Part of a small language model's weights.
Training: 799M tokens, 6223 steps.
Each number is 128 + 32 x the weight over its row's rms, rounded and kept within 0 to 255. Layers, rows and columns count from 0. The size above them is the row's rms in percent of the matrix's.

# layer 8 attention value, 448x576, rms 0.0479, rows 185-191, columns 448-511
size [ 77  85  85  80  77  87  78]
[[143 101 111 106 102 176  67 138  91  43  54 127 178 126 128 135 163 103  92 155 143 113 145 127 151 142 150 153  87 148 167 132 155 155 121 118 111 128 136 171 118 167 121 167  86 200 118 141 108 139 130 137  89  86  95 190 111 120 124  94 172 146 111 116]
 [123 128 207 124 132 157 108 124  98  92  67  63 160 174 102 136 119 136 108 142 142 129 110 112 152 106 171 137 123  94 159 124  74 184 179 177  64 126 149 162  65 111  99 147 166 116 133 169 158 155 113 141 126  45 122 102  44 125 118 128 149 145  76 103]
 [151 117  57 106 160 150  66 105  71  68 144 112 158 214 182  68 142  92 163 149 139 150 167 101 133 138 132 135 127 111  76 112 116  97 132 174 124  83 179 142 175  63 170  80 136 184  94 179 160 124 124  97 154  71 134 165 195 125 168 158  78 162 150 111]
 [137 116  89 134 166 125 165 140 153 150 106 109 111 122  89 107  70 131 143 109 111 117 178 157 120  52 124 130 162 155 120  92 143  98 131 162 148  82 120  58 119 119 157 116 120 113 124 157 116 143 136 104 107 159 120 112 136 137  98 163  91 119 108 102]
 [140 156 137 142 114 217 163 135 125 205 177 132  99 124  51 114  93 122 122  92 137 110  89 103 155  72 131 101  95 140  67 141 173 174 144 144 160 214  86 126 191 132 103 160  98 137 139 148 163 130 152 105 196 131 111 134 137 120  90 133 134 109 113 118]
 [ 98 159 103 120 121  94 108 209 126 162 111 129 138 115 130 161 145 125  88  77 155 126  79  98 124  93 105 101 103 165 147 152  93 142 108  96 102 138 106 113  99 111 101 106 116 173  82 116  89 158 127 119 184 162 204 140 120 106 128 177 127 108 167  54]
 [122 170 187  64 108 144 123  77 105 133 117 155 127 184 119 103 187 117 152 120 125 104  90 143 112 125 113  26 185 178 142 195 151 127 142 183  50 129 143  61  89 109 195 134 149 150  93  80 130 109 152 156 156 112 108 135 119  94 140  98 164 136 112 157]]
# layer 8 attention output (transposed), 448x576, rms 0.0435, rows 185-191, columns 448-511
size [ 76  90  86  83  80  85  78]
[[131 137  49  98 148 131 127  73 134 139 134 157 167 136 120 146 157 120 150 127 135 144 142  75 150 113 112 127  95  87 112  84 122 128 143 172 182 255  99 151 143  99 102 131  58 115  63 145 135  98 124 131 118 152 139 152  69 104 157 144 148  95 150 107]
 [118 109 147 125 109 138  82 113 168 186 140  77 133 141 146 120 106 141 161  61 212 139 150  79 165 171 109 142 137  98 183 151 129 153 111 165 182   0 100 124 135 126 101  98 113 131  89  99 142 113 140 148 118 108 137 124  57 155 131 119 142 119  70 175]
 [128 137 111 179 134 113 119 129 161 152 102 155 120  93  94 152 150 143 145 130 105 113 120 124  80 140 110 120 133 119 196  92 144 185 165 113 122   0 150 125 142 130 108  97  70 121  90 130 150 103 145 170 106 144 114 132  91  90 135 109 104 175 128 106]
 [140 137 163 163 103  97 120 112  97 131 122 191 120 109  82  94 129 104 108 141  57 104 136 143 105  99 113  83 116 107 170  85 127 140 166  97 103   0 137 161 126 130 132 147 145 121 159 107 106 189  78  91 175 100 177 134  80 130  83 116 124 137 103 126]
 [101 141 157 104  98 146 108 126 112 143 126 148 119 120 135 126 118 151 120 178  84  98 102 144 151 117 169  83  81 217 119 165 103  92 152  77  84 255 143 144 110 108 104 122 119  95 153 132 118 178 148  92  69 105  94 133 210  50 108 150 126 166 126 159]
 [ 62 118 116 101 117  94 102 101 144 143 129  91 107 156 131 132  68 164  88  86 132 115 108 200 118 102 140 146 184 151 174 124 155 137 112 128 204  84 102 145  94 151 144 138 110 108 106 116 126 177 144  22 129 132 151  96 121  93 124  87  98  90 132 212]
 [160 144  91 140 159 139 195 155 142  93 113  54 107 160 146 115 160 133 192 114 134 126 193 130  82 150 104 167 126 110 170 123 143 133 156 145 127 113 157 120 107 107  73 131 128  91  86 118 150  84 227 194 164 140 112 143 146 130 135 113 140 180 103 139]]
# layer 8 attention query, 448x576, rms 0.0474, rows 192-237, columns 448-511
size [ 98  92 100  90 101  87  91  95  94  96  93 106  98 101 107  91  93 107  99  94  91 110 102 107 102 107 101 104 104 103 100 112 100 111 103 104 100 105 107 107 100 104 108 103 106  98]
[[228 168 174  98 114 109  66 167 157 133 120 149  54 101 127 164 127 120 137  65 174  87 121 114 145 159 135 129  99 135 100 118  99 138 115 165 166 145  84 124 153 127 110 145 113 146  97  88 188 112 139 189  93 122 182 153  87 108 106 129 139 103 146  92]
 [124  95 118 115 155 122  97 159 124 141 106 184 103  90 165 116 113  42 140 123 126 213 141 119  81  50 146 113 110 117 142  93 143 106  93 162 120 180  51 114 169  72 130 183  79 104 152 165 133 176 143 102 107  96  79 102 116 104 109 164 165  86 143 182]
 [129 139 149  57 142  93 140 137 159 136 186 135  33 130 192 148 146 208 126  95 155 130 146 117 178 134  98 151 115 125 129 162 129  99 121 123 185 133 146 109 166 120 141 169 128 148 164 101 126 140 174 104 138 152 170 174 116 179 129  92 197 155 181 114]
 [130 171 173 149 183 119 142 166 131 132 141 181 121 107 139 129  52  63 120 111 140 134 106 183  94 113 146 142 106 121  89 127 144 142  74 178  83 148 110  71 152  93 128 151 128 101  71 104 102 216 141 124 150  77 130 102 108  93 162 130  79 110  72 112]
 [ 70 140 129 126  99 178  91  90  84 128 119 126 168 155 107  75 100  92 155 143  81 175 160 129  68  99 131  81 105 136 159 146 110 126 102 172  93 141 118 103 107 107  66  99 123  77  80 159  99 149  63 186 145 108  89 110 152 130 115 128 156 136 104 171]
 [154  83  84 189 122 144 203 109 140 128 135  74 152 159 108  96 107 101 108 131  79 152 175 121  79 107  99  77 128 121 165 146 128 149 150 114  96  97 188 174 103 150 103 125 107 160 170 138 160 130 100  93 168 151 153 129 132 132  91 129 145 107 116 117]
 [121 173 118  83 103 132 111  92  67  76 108 188 128 126 182 124  89 151 106 105 166  97 165 124 177 100  76  95 130 144 133 129 115 108 115 156 123 133  61  30  85 153  85 137 185  47  93 101 106 136 113 166 151  79 110 140  99 106 154 139  73 149 128 126]
 [121 130 146 165  84 137 131 124  92 134  97 101 146 150 112 111 104  73 116 171  74 179  76  92 100 152  86 119 137 119 184 131 123 169 132 112 139 100 105 154 100 112  50  83 105 108  73 162 149 113  70 127 145 103 142 177 127 137 107 138  94 104  98 143]
 [152  87 140 210 127 106 124 166 149 162 136 149 130  89 147 125 128 175 144 163 138 147 156  83 141 161 145 140 145 120  77 110 136 149 174 139 177 128 154 131 160 137 147 106  99 178 162 131 134 178 155 128 140 127 140  98 122 142 159  91 133  78 161 144]
 [ 46 195 132  58 122 119 110 115 114 126 153 136 110 103 171 128 136 148 130 106 192  90 154 115 145 122 160 123 133 203 144  70 123 132 138 111 134 131  95 113 121 124 183 137 148 134 157 140 143  85  66 105  89 121 143 116 120 121 113  96 129 146 174 104]
 [175 157 142  70  92 127 129  90  63 117 121 139 167 114 133 143 142 183 137  80 143  67 154 118 172 106 119 148 129 150 154 102 127 155 136 146 173  87  87  33 122 157 139 160 164  60 100 136  74  81 102 135 128 144 149 139  85  97 124 106 116 181 168 189]
 [ 84  94 102 123 132 142 130  95  71 145 107 112 119 165 161  90  90 121 148  94  96 142 166 157 101  96 127 140 135 164 189 141  37 142 107  73 113 141 112 113 138 130  74 125 168  84  96 165 114 113  96 131 127 146 118 143 101 138 119 124  99 147  79  97]
 [ 79 126  86  93 117 167 153  59 101 107 137  81 161 140 103 120 180 125  66 113 183 122 128 130 125 149 106  85 171 189 174 137  82 152  92 108 133 101  99  75 111 142  74 138 153  67 100 148 117  42  54 105 117 123 149 175 151 104 113 143 102 124  96  91]
 [115  24  98 150 168 112 180 193 129 141 116 151 113 215  71  59  83  94 129 116  78 120 112 112 136 126 163 181 145  92 162 120 131 139  93 129 129 155 193 149 146  84 114 122 197 151 181 142 111 202 152 133 118 144 143 155 144 134 171 185 123 146 100 101]
 [ 70 168 156  80  10 191 128  83 117  99  78 101 147 126 134 145 111  52 143  97 101 131 140 128 115  84 159  92 183 137 153 104  85 116 109 146 140 114 131  97 121 161  62 148 193 111 143 137 110  84 100  91  94 131 113 150 116 105 105 125 126 184 111 117]
 [ 95  69 138 128 166 117 192 174 141 118 145 108  83 180 119  85 163  86 157 118 126 162 114 156 108 116 108 121  96  68 131 129 118 155  86 113 132 157 155 186 116  89 118 116 111 166 107 136 134 141 117  68 102 107  89 134 128 122 139 117 164 104 133 142]
 [ 68 109  57  83 151 179  82 129  94 115 144 148 105 164 123 121 144  99 102 127 131 161 139 146 117 114 156 151 145 106 105 156 163 113 125 116 159 142 147 204 123  67 113 123 126 115 112 167 103 152 147 136 192 169 171 161  70 170 126 152 131 115 154  97]
 [200 121 121 134 171  86 130 193 159 105 151 146  58 129 124 132 168 147 150 118 123 192 142 105  83 137 123 120  99  55  62 118 126 128 166 155  97 160 120 173 101  86  97 139  67  95  82 114 150 192 175 108 173 116 130 124 126 139 153  95 109  88 170 129]
 [ 83 152 122 155 173 112 141 111 165 134  83 106 153  64  87 146  94 108  74 130 155  85 109 109 180 114 122 141 121 102 100 121 163 126  85 107  89 149 147  81 100 123 121 138 108 200 107 146 101 115  75 159 113 125 106  93 173 173 126 136 185 132 106 124]
 [123 170 152 123  54 167 166 104 116 154  60 132 186 116 127 116 134 153 112 172 135  77 120  99 154 148  87 108 172 211 153 147 111 169 135 134 121 131  97  50 170 178 136 103 127 129 185 127 111  90 107 126 111 134  91 120 168 127  84 133 113 164 104 154]
 [ 78  69 115 121 144  92 114 141 125 157 162 129  44 140  97 107 114 109 136  87 115 125 118 165 123 170 122 128 123 118 137 120  95  76  79  90 167 147 132 174  70 133 108 163 119 146  94  93 163 195 121  99 138 119 198  66  80 162 144 106 133 114 150 132]
 [139  50  81 148 173  71 127 157 141  76 146 146  73 162  88 133 129 126 144  86 108 127 138 175  85  78 150 149 168  46 111 100 114 113 154 172 142 154 164 191 155  41 130 152 119 128  54 134 138 161 114 143 173 116 187 117 104 131 171  90  98  83 117 117]
 [112 144 154 136 103  75 129 115 120 165  89  84 156 130 102 154 167 153 116 130 103 127 134  81 145 107 108 100  93 149 101 136 110 112 155 146 126 127 137 104 144 135 104 122 114 122 105  86 117 125 100 129 175  82 137 174 122 164  69  74 161 139  86 116]
 [128 118 141 146  94 147 134  99 183 152 167  93 120 106 113 110 184 148 163 161 172 160 171 144 109 152 140  70 115  59 182 142 122 121  61 127 117  88 135 144 142  99 174 105  72 217 112 143 189 163  53 150 140 153 138  53  77 124 163 118 139 139 114 103]
 [ 54 149 186 137 160 182 114 118 147 145 147 100 127 181 126  93 132 108 100 146 136  92  88  91 187  69 133 101 141 117 132  87 188 155 146 140  50 103 104 102  66 105  72 198 161  74 114 122 166 126 119 146 147  91 128 138 143 133 110 164 160 183  90 156]
 [181 148 123 153  95 129 103 148  82 123 187 141 112 103 162 173 143 151  99 149 142 104 160  99 121 139 120 170 171 145  79 150 149 124 116 128 117 116 108 150 144 122  67  98 111 121 130  99 107  56 173 125 162  80  57 149 116 183  76  38  93 176 142 122]
 [107 128 162 148 111  96 135 186 169 124  56 121 156 137  90 125 116 131 139 170 114 121 136  44  79 131 112 115 165 107 121 120 180  60 128 176 125  99 162 129 130 126 142 147  60 165 150 164 165 168 131 133 107 146 136 133 151 124 116 127 102  97  79 114]
 [136 107  76 112 126 127 124 131 117 182 141 139 119 117  99  22 147 170  86 127 100 132 210  74 107  85  63 109 165 134 105 120 133 106 121  89 126 104 148 100 130 154 170 117 113 147 131 167  78 134  99  48 167 129  98  98 178 121 163 124 110  94 104 145]
 [ 81 117 166 134  59 134 125 134 102 126  84 139 192 148 124 151 104  98 117 214 146 141 136 126  96 161  80  91 121 117 107 116  84  91 105 186 133 105  95 153 191 135 198  61 103 195 204 112 121 148 174 111 100 117 156 122 142 149  88 126 134 100  97 122]
 [ 91 158 130 108 156 124 133 113 124 186 127 123 103 177 147  76  76 121 113  99 118  89 139 148  76  63  94 147 101 133 115 138  90 131 120  91 137  95  93  78 154 134 118 126  73 122 134 154  84 158 103  62 112 102 148  95 125 142 100 124 132 136 122  98]
 [205 152  92 149 103 144  89 157 154 154 104 138 120  75 132 158 177 100 146 160 153 149 133 104 152 131 104 147 161  98 114 106  80 210  87  98 135 140 153 149 132 152 160 118 120 150 130  94 144 123 159 101 120  98 170 136  74 136 123  99 139 156 172 121]
 [125 167 177 113 132 174 192 105  65 123 113 104 119 192 141  82 186 113 125  93 110 119  77 104 132 112 173 113  36 171 131  85  92 140 153  97 170 119  86 106 119 126 137 119 223  60  95  81  70 162 151 126 100 118 188 123 194 163 122 173 154 155 158  78]
 [103 135 148 208 174  82 228 157 140 176  66  99 133 121  75 102  90 150 136 187  68 117 130 119 133 138  89 125 171 174 102 136 115  87 221 172 172 127 132 137 109 133 186 146 102 184 118 129 148 103 113 112 119 152 111 123 135 149 119 169  93  85 112 116]
 [161 140 183 115  99 184 163 146  95 184 120  98 155 192 160  81 144  98 147 159 128 153 145  76 173 101 131 105 106  99 144 117 145 135 151 116 137  89 146  98 128 136 117 156  63 147 125 160 142 170 174 149 102 131 103 123 187  95  59 174 140 154 125  96]
 [162 136 121  78  95 186 145 184 130  88 138 164 156 129 152  93 111  84 159 117  52  86 146 161 105  78 137 127 139 140 146 128  89 125 112 109  82 125 138 169 162 156 212 134 137 182 134 127 144 140 154 108 107 143 137 130 101  84 183  68  99 134 165 136]
 [123  80  97 118 118  87  94 118 108 138 119 101 140 168  70  72 192  84 198 130  85 172  58 140 102 118 174 136 135  68 179 141 104 142 120 174 138 122 103 126 175 186 182 131 115 120  73 132  91 155  94 102  79 160 112 144 120 119 162 121 122 122 102 145]
 [144 107  94 126 155 101 116 153 148 179 122  98 174 158 123 104 121 135 169  91  71 168 116 167 133 139  91  68 124  84 141 109 115 129 135 128 153 128  70 170 154 162 139 127  57 135 121 222 123 138 127 158 143 217 117  89  93 133 127 134 115 123 144 129]
 [150 108  89 126  91  80 173 177 192 146 150 145 161 108  80 138 147 127 109 107 146 152 144 102 136 174 161  99 141 163  93  60  94 107 126 144 140 127 100 128  99 101 149  75 109 188 141 108  97 155 147  93  69 108 149 195  88  64 109 120 186 155 178 167]
 [151 105 130 182 142  72 135 151 146 121 153 201 142 158 179 108 139 111 108 141 142 130 191  79 190 149  30 131 117 137 166 135 130  95 158 112 178 130  94 147 150 174 114 102 167 139 176 152 129 133 134  58 113 105 151 111 135  84 122 134 167 153 107 128]
 [139  94 151 149 154 110 116 157  52 126 136 104 107  74 115 128 123 137  66 135 113  85 205 117  80 188 160 193 110 189  78 121 149 116  99 181  97 123 110  98 195 124 149 152 136 176 132 123  66 104 114  95 100  99  85 139 161  60 109 115 124  52 115 150]
 [194 119 120 119 119  84  99 156 124  81  97 117  87 139 108 103 101  96 176  62 179 145 124 174 128 121 163  89  95 123 141 156  24 120 127 106 141 161 196 132 133 125 146 113 109  84 138 132 169 119 145 157 159 101 188 110 163 135 166 168  86 125 115 128]
 [161 170 112  94 169 110 116 175 151 162  92 156 140  85 169 175 125 104 182 160 118 182 163 147  90 100 114 128 106  81 134 109 110 107 133 130  89 109 153 107 120 120 191 164  93 139 183 125 149 170 132 106  94 119 128 104 136 130 138  39 153 122 187 138]
 [106 131 134 101 199 154 145 118 150 146 154 119  35  85 160 147 168 184 119 110 156  81 194 199 130  88 142 144 100 146 129 230 132 106 115 124 120 152  54 152  46 156 113 168 100 103 123 125  94  99 128  88 134 128 158 120 144 187 152 140 174 195 122 122]
 [137 173 107 126  93  86 110  89 116  85 180 146 171 144 139 127 162 125 130 116  96 112 192 129 112 180  64 180  88 151  97 105 145 148 135 127 132 116  94 129 137 169 152 164 187 121 114 103 114 154  76 166 127  90 126 142  93 129 136 106 123 174 192 193]
 [138 124 119 158 132 118  82  86 151 131 181  97 115  52  96 253  86 100 108 127 196 143 105 159 140 178 102 107 156  89 107 157 165 171  73 173  57 122  99 136  69  83 167 133 121 109  87 150  72 132 113 147 149 145 134 180 100 113 134 136 161  73 166 182]
 [152 163  54 124  90 101 113 128 133 160 111 114 149  43 108 131 144 198 128 209  99 123 114 150 149 170  75 166 148 135 123 127 138 112 189 177 133 105  93 108  90 147 142 112 115 135 186 123 114  56 146  88 110 155  69 205 108 197 144 124  94 123  99 125]]
# layer 8 attention key, 448x576, rms 0.0481, rows 192-236, columns 448-511
size [ 90  90  92  89  99  81 102  83  89 100 111  83  85 113  79 118 120  90 119  83 133  90  97 110 100 104 101 100 103 103  99 112  99 105 103  98  95 103 106 105  97  99 104 102 103]
[[102 154 138 151 147 123 109 108 172 140 145 174 151 111 118 145 107 115 175 113 175 134 192 111 139 149 117 133 133 110 124  62 138 139 122 107 129 146 116  77 128 147  93 158 121  63 117 126  31  98 113 165 153 112 175 131 104 162 132 111 172 115 113 172]
 [116 151 120  97 123 106  76  97 134 154 162 106 162 103  65 127 113  92 158  96 160 139  99 133 169 175  98 168 157 145 116 111 118 128 182  72 146 163  94 151 133 118 134 153 164 144  89 132 178  73 132 183 110  97 113 190  90 101 117 147 145 166 147 169]
 [104 175 126  87 105  67  70  82 149 143 153 129 122 130  74 154 152  97 126  86 198  99 131 109  85 178 111 118  99  72 101 109 139 124 134 118 143 125  73 163 173  78 158 137 108 154 112 135 110  99 149 115 152 135 127 131 132 214 129 114  88  82 152 165]
 [111 116 176 125 130 142 156 117  68 169 150 103 179 112 119  78 108 130 141 103 115 111 117 139 147 145 130 100 118 145 133 168 108 150 196 157 140 176 119 206 121 127 129 101 162 145  71 151 210  68 134 182  71  90  81 189 153  95 131 203 142 147  82 104]
 [126 104 127 146 106 114 186 178 121 139  84 105 115 168 144  89 163  96  89 149 118  92  89 132 141  81 143  46  91 118 135 130 146 117 106 120 112 114 142 143  99  74 141 122 108 179 156 138 203 165 107  98 108 113  59 108 187  85  97 138 159  93 116 138]
 [151 105  80 134 120 110 164  89 112 152 147 118 105  94 165 130 111 162  99 122 104 150 172 137 104 134 132 118 187 113 111  93 118 122 132 126 121 136 127 119 129 149 164 120 109  71 221 149  97 142  80  90 206 135 150 120 101 170 129  90 124 179 116  76]
 [194  85 130 204 132 175 208 120 125 162  94 115 185 179 140 130 146  80 107 148 132 129 102 135 129 129 123  71 128 102  81 119 170 125 155 121 128  98 171 135 105 106 144 111 109 160 157  57 147 110 144 152  89  52  83 101 183 134 102 162 143 123 103 177]
 [121 117  95 152 157 131 203 191 116 138  74 114 144 162 161 102 151  97 115 160  84 138 101 152 174 131 121 110 160 100  74 127 132 104 135 125 114 132 122 142 108  70 114  51 100 151 127 141 175 127 103  90 156 101 107 152 166 169 112  77 129 101  78 157]
 [141 121 157 122 101 101  75  83 122 165 185 152  96 122 137 134 127 135 165 130 201 158 177 113  91 111  76 153 135 129 174 120  99 145 134 105 174 150 105  94 147 159 136 115 168  82  82 156  98  72 197 198 123 161 174 128 120 152 138 115 163 143 163 116]
 [114 161 142 100 115 163 164 141 113 128 134  58 158 113 134 142  87  77 117 127 127  96 111 154 129 102 185 119 126 108 152  91 146  94 101  84 133 111 164 156 152  76 105 144 131 181 126 118 168 106 135 146  49  98 110 128 146  74  86 100 146 121 182 139]
 [124 124  83 140 153 161 197 156  96  93 101 102 131 145 114 102 108  97 125 187  98 102 102 131 176  96 134 102 105  78  90 104 147 118 130  99 148 116 182 125 145  87 116 107 131 146 107 137 165 148  97 108  82  84 107 160 196  91 125 179 122  97  90 106]
 [142 136 103 166 132  70 128 193  93  98  77 152 145 141 160 136 130 162  88 160  73 110 109 134 143 109 147  95 165 126 121 105  77  87 181  56 150 143  83 113 176  85  79 126 143 130 157  89 101 182  98 131 138  90 133 120  93 119 109 117  48 127 112 105]
 [120 115 109 148 154 136 182 109 149 113 106 103 146 120 146 122 160 119  88 194 148 133 102 154 163 143 143  85 123 142 103 160 160 164 105 167 110 120  87 141 148  63  84 117 123 140 137 135 184 132  76  36  83  81  84 151 143 128 148 187 108 146 112  66]
 [144 129 104 133 133 112  71 104 141 148 144 201  97 117 166 204 149 133 141 118  98 128 170 100  83 158 124 138 140 142 121 179  71 158 171 178 147 109 123 121 122 183 117  97 163 114 169  59  79  82 132 116 157 102 161 134  93 117 151 123 141 123 173 123]
 [104 140 136 153 171 120 214 184 131 112 129 112 139 130 128 114 156  87  88 106  62 178  90 145 127 105 169 108 142 122  93  97 125  93 159 161 122 125 112 123 132 101 111 111 149 187 117 159 162 194 120  63 116 115 113 183 126 115  98 152 132 129 143 117]
 [139 115 142  95 158 107  91 152 127 111 150 186 119  63 148 136 197 167 140  91 157 141 152 133 115 147  89 162 147 138 162 150 118 153 144 144 154 139  98  73 102 154 128 134 144 127  84 107  74 130 138  90 149 149 112 153  85 141 102  87 144 138 126 136]
 [102 140  79 149 139 112 111  74  86 118 148 134 112 133 174 121 128 189 112  85 156 165 182 162  98 100  86 108 138 137 181 219  98 100 153 131 133  87  85 155 109 190  91 105 148  86 110  62  95  92 115 136 185 189 159 129 122  91 181 106 172 136 173 107]
 [125 107 121 127  51 139 125 149 100  88 139 135  51 118  97 152 157 204 168 109 192 114 177 135 111 129 125 169 139 122  85 119 136 132 154  96 123 187 115 128  78 154 119 160 117  86 151 160 107 124 141 181 137 197 133  70 119 151 187  83 121 146 121 169]
 [176 114 114 130  87 127  88 139 157 119 139  82 130 146 136 120 161 149  97 166 129 130  85 118 149 120 153 105 118 142 109  90 116  97 108 156 125 159 132 145 131 166  90 159 147 182 140 152 120 121  75  95 144  84  99  90 187 125 136  85 161 143 114 108]
 [ 57 146 115 103 158 114 224 149 140 156 117 145 151 127 106 167  89 113  90 134 104 163  85 128 140  98 145  95 167 134 116 182  66 140 102 142 164 147 137 111 184  89  61 105 131 172 150 135 154 159  73  67  92  57 138 158 125 148 136 145  88 133 113 155]
 [136 116  62 125 181 103 129 133 141 146 156 155  83 126 101 181 165 187 148  25 134 160 123 181  83 158 104 113 151 150 140 122 118 129 138 109 160 171  98 159 138 172  69 162 146 106 128  75  91 116 130 167 177 123 159 154  91 120 133  63 150 142 144 100]
 [135 125 139 132  98 148  88 105 111  79 112 131 129 136 143 164 132 137 149 122 128 124 181 159  79 143  74 137 151 147 132 127 112 135 163 103 120 179 110 106  60 148 110 161  97 111 124 149 105 104  76 179 156 192 126 140 159 164 161 115 118 119 137 158]
 [121 107 128  56 154 100 145 156 127 158 129 105 162 113 126 160 124  81  94 138 105 176 116 117 175 127 164 166 129  91 159 132 146 141 122  95 159 196 183 131 102  70 124 147 126 174 129 184 150 132 101 104 128 164 172  88  69 153 140  96 124 152 152  95]
 [ 92 146 119 138 138 105 138  87 109 156 129 140 158 105 113 104 125 180 124 121 145 140  76 134 119 150 152  99  94 106 173 104 167  86 145 133 136 102 184  57 102  81 150 120 105 147 140  94 110  91  73 146 178 162 140  90 137 189  91  70 170 159 153 151]
 [120  97 137 135 141 133 125 144 185  90 114 122 141 164 125 152 161 191 116 177 151 147 146 120 120  98  93 118 195 143 117  99 102 109 129 159 141 136  99 118  90 151  72 165 155 166  71  77 111 110  72 101 173  45 154 147 100  63 206 121 170 160  87  59]
 [131  78 121 157 146 167 130  95 159 104 210 155 116 170 130 156 137 115 128 141 108  78 177  88  59  86 119 166 114 121  92 156 112 122 124  96 138 104  58 134 118 143  83 193 121 153 100 149 140 107 136 149  92 129 127 102 136 131 139 199 139 135 135 127]
 [118 154 119 109 101  95  61 128 177  98 141 127 140 125 141  99 155 111 100 165 114 180 135  77 123 201 128 108 163 124 185 141 117 109 134 193 121 110 182 124 147 141 142  76 157 174 162  84 136 148 135  91 117  95 174 141  97 150 155 128 135 133 118 107]
 [ 99 137 158 160 142 146 127 128 145 172 157 137 104  98  64 164 114 136 114  70 156 107 124 110  95 112 126 111 127 128 149 169 155  90 137 125 102 230 206 169 121 120 182 123 101 129 148 160  47 138  50 126 178 143 143  94 150 120 104  92  27 122 139 120]
 [ 74 205 117  91 222  91 121 151 129 135 152  91 203 144 117 135 108 110  85  98 116 159 102 149 118  85 144  69  58 112 133 133 106 183 155  95 137 118 109  95  94 125 139 118   5 134 127 117 141 105  80 155 167 171 198 108 121 149  72 131 153  91 103 145]
 [143 124 119 106  96 109 133 111 162 134 176 108 131 107 147 173 124  88 150 126 118 131 100 104 130  94 117 155 167 133  93 119 108 159 165 105  89 104 123 146 106 141  97 149 141 118 163  90  73 160 149 135 143 101 111 125  99 162  90 111  74 159  48 109]
 [ 47 137 186 126 169 112 179 134 121 113  97 153 105 126  83 147 113 144 110 131 158 140  73 135 138 139 120 193 140 142 160 146  85 126 131  33 129 215  55 176 160 104 138 154 139  80  67 143  53 160 135 130 117 146 214 129 175 113 115 175 125  82 148 152]
 [129 150 101 156 154 130 116 145 112 127 112 194  92  93 159 165 164  92  97 144 130 156  75 182 144 135 167 122 117 113 132 160 159 123  68 126  78 216 105 163  90 112 165 121  81  88 135 156 141 198 140 144 154 130 163 108 142 103 103 132 131 175 115 117]
 [125  94 137 112 116  58 132 131 105 122 190  70 171 113 165  86 152 123  82  85 183 172 111  52 180  93 140 107 107 104  66 129 151 175 142 138 176 136 210 123 183  67 153 112 149 167 188 104 172 158  90 171 152  98  91 159  93 130 152 124  97 157  95  96]
 [ 86  96 119 149 153 107 161 156 130 125 183 138  74 183 137 119 145 128 161 101 133 130 122 166 100 134 107 128 107  65 125 109  98  95  77 190 152 124 180 158 121 113 159  82  89 171 107  44  99 114 172 128 144 121 200 140 138 134 127 119 126 152 134 128]
 [148 177  98 139 134 135 108 134 132  88  95 147 104 153 160 136 111  93 172 107 112 117 113 132 159 109 141 126 127  85 122 145 127 192  70  61 108  74 134  59 108 128 131 125 109  64 129 156 146 139 136 105 132 189 145 153 139 149  23 126  88 194 137 149]
 [156 140 121 100 107 151 116 148  73  99  74 144 134 118  90 181 187  94 183 171 114 113 126 107 128 121 168 177 130 122 127  98 174 124 136  75  86  90 138 102  74 181  88 202  73 142 141 166 133  87 116 113 145 226 146  76 134 119 101  78  81  92 165 135]
 [116 153 153 112  88 132  81 144 122 112  65 176  75 131 108 134 100 109 113  81 135 177  93 129 133 213 159 121 113 102 173 105 111 103 152 236 134  95 155 134 152 128 148 185 135 192 157 132  69 130 122 128 109 136 115  92 164 140 107  84 120 168  97  97]
 [107 156 135 110 163 130 106  65 216 142 171 105 151 110 147 174 175 105  78  35 152 164 120 133 130 207 201 123 138 104 154 157 134 146 104 104 133 157 183  84 186 106 109 143 175 137 142 117 157 134 110  99  85  73 189 108 122 132 115 103 167 128 146 121]
 [155 168 125 152 177 148 108 122  94 152 177  56 131 162 190 148  92 107  65 140 140 117 146 115  93  76  77 147  81 165 121 146 132 118 141  69 164 134 103 104 168 114  75 125 174 132 101  73 173 106  70 123 136 106 178 111 138 135 150 205 197 107 158 119]
 [108 117 138  87  85 122 127 114 162 120 173 136 220 127 147 126 129 128 160 121 140 103 138 128 140  93 160 107 128 134 106 124 181 109 146 107 100 140 162 111 116 174  70 109 139 138 131 131 129 123 115 156 117 108  15 124  98 141 163  76  92 154 162 178]
 [169  76  53 137 147 143 116 144 151 163 117 170 101 155  87 147  77 160 118 121 166 138 148 166 170 125 116 103 138 166 107  70 131 100 125 109 133  56 113 119 218 120 104 147 152  55 175 198  93 123 147 120 115  85 143 112 172 122 157 161 115  60 161 200]
 [122 123 136 167 121  86 140 163 164 184  36 178 136 104  79 120 105 113 143 139 134  69 124 156 120 126 153 129 159  84 210 140 112 134 104 122 146 127 182  80 149  22 120 138  94 104 124 135 110 133 173 147 135 206 120 156 145 197  59 120  89 116 102 132]
 [124  99 117 162 128 117 187 109 134 125 181 141 189 148 110 100 114 146 133 173 143 106 169 101 168  82  89 146 143 173 191 151 129 125 116  80  90 106  93 109 194 157  95 143 162  88 158 167 187  80  97 174 115 112  97 130  73 104  94 186  98 119 161 147]
 [185 166 162 118  87 126 133 156 160 114 112  96 151 173 111 169  97 127 105 124 108  86 169 109 127  64 116 107  47 137 152 134 145 149 116  74  91 104  81 115 105 143 109 190 105  82 129 179 190 152  94 109 158 132  99 166 137  91 109 147  78 131  75  83]
 [117  68 121 139 149 178 168  94 145 137 143 112 119 130 101 103  60 174 121  83 149 181 124 105 137 146 152 100 160 127 134 156 141 138 175 172  93 171 158  81 126 103 108 173 146 172 115 110 133 117  77 129 145  89 122  73  88 124 171  79 115  57 130  90]]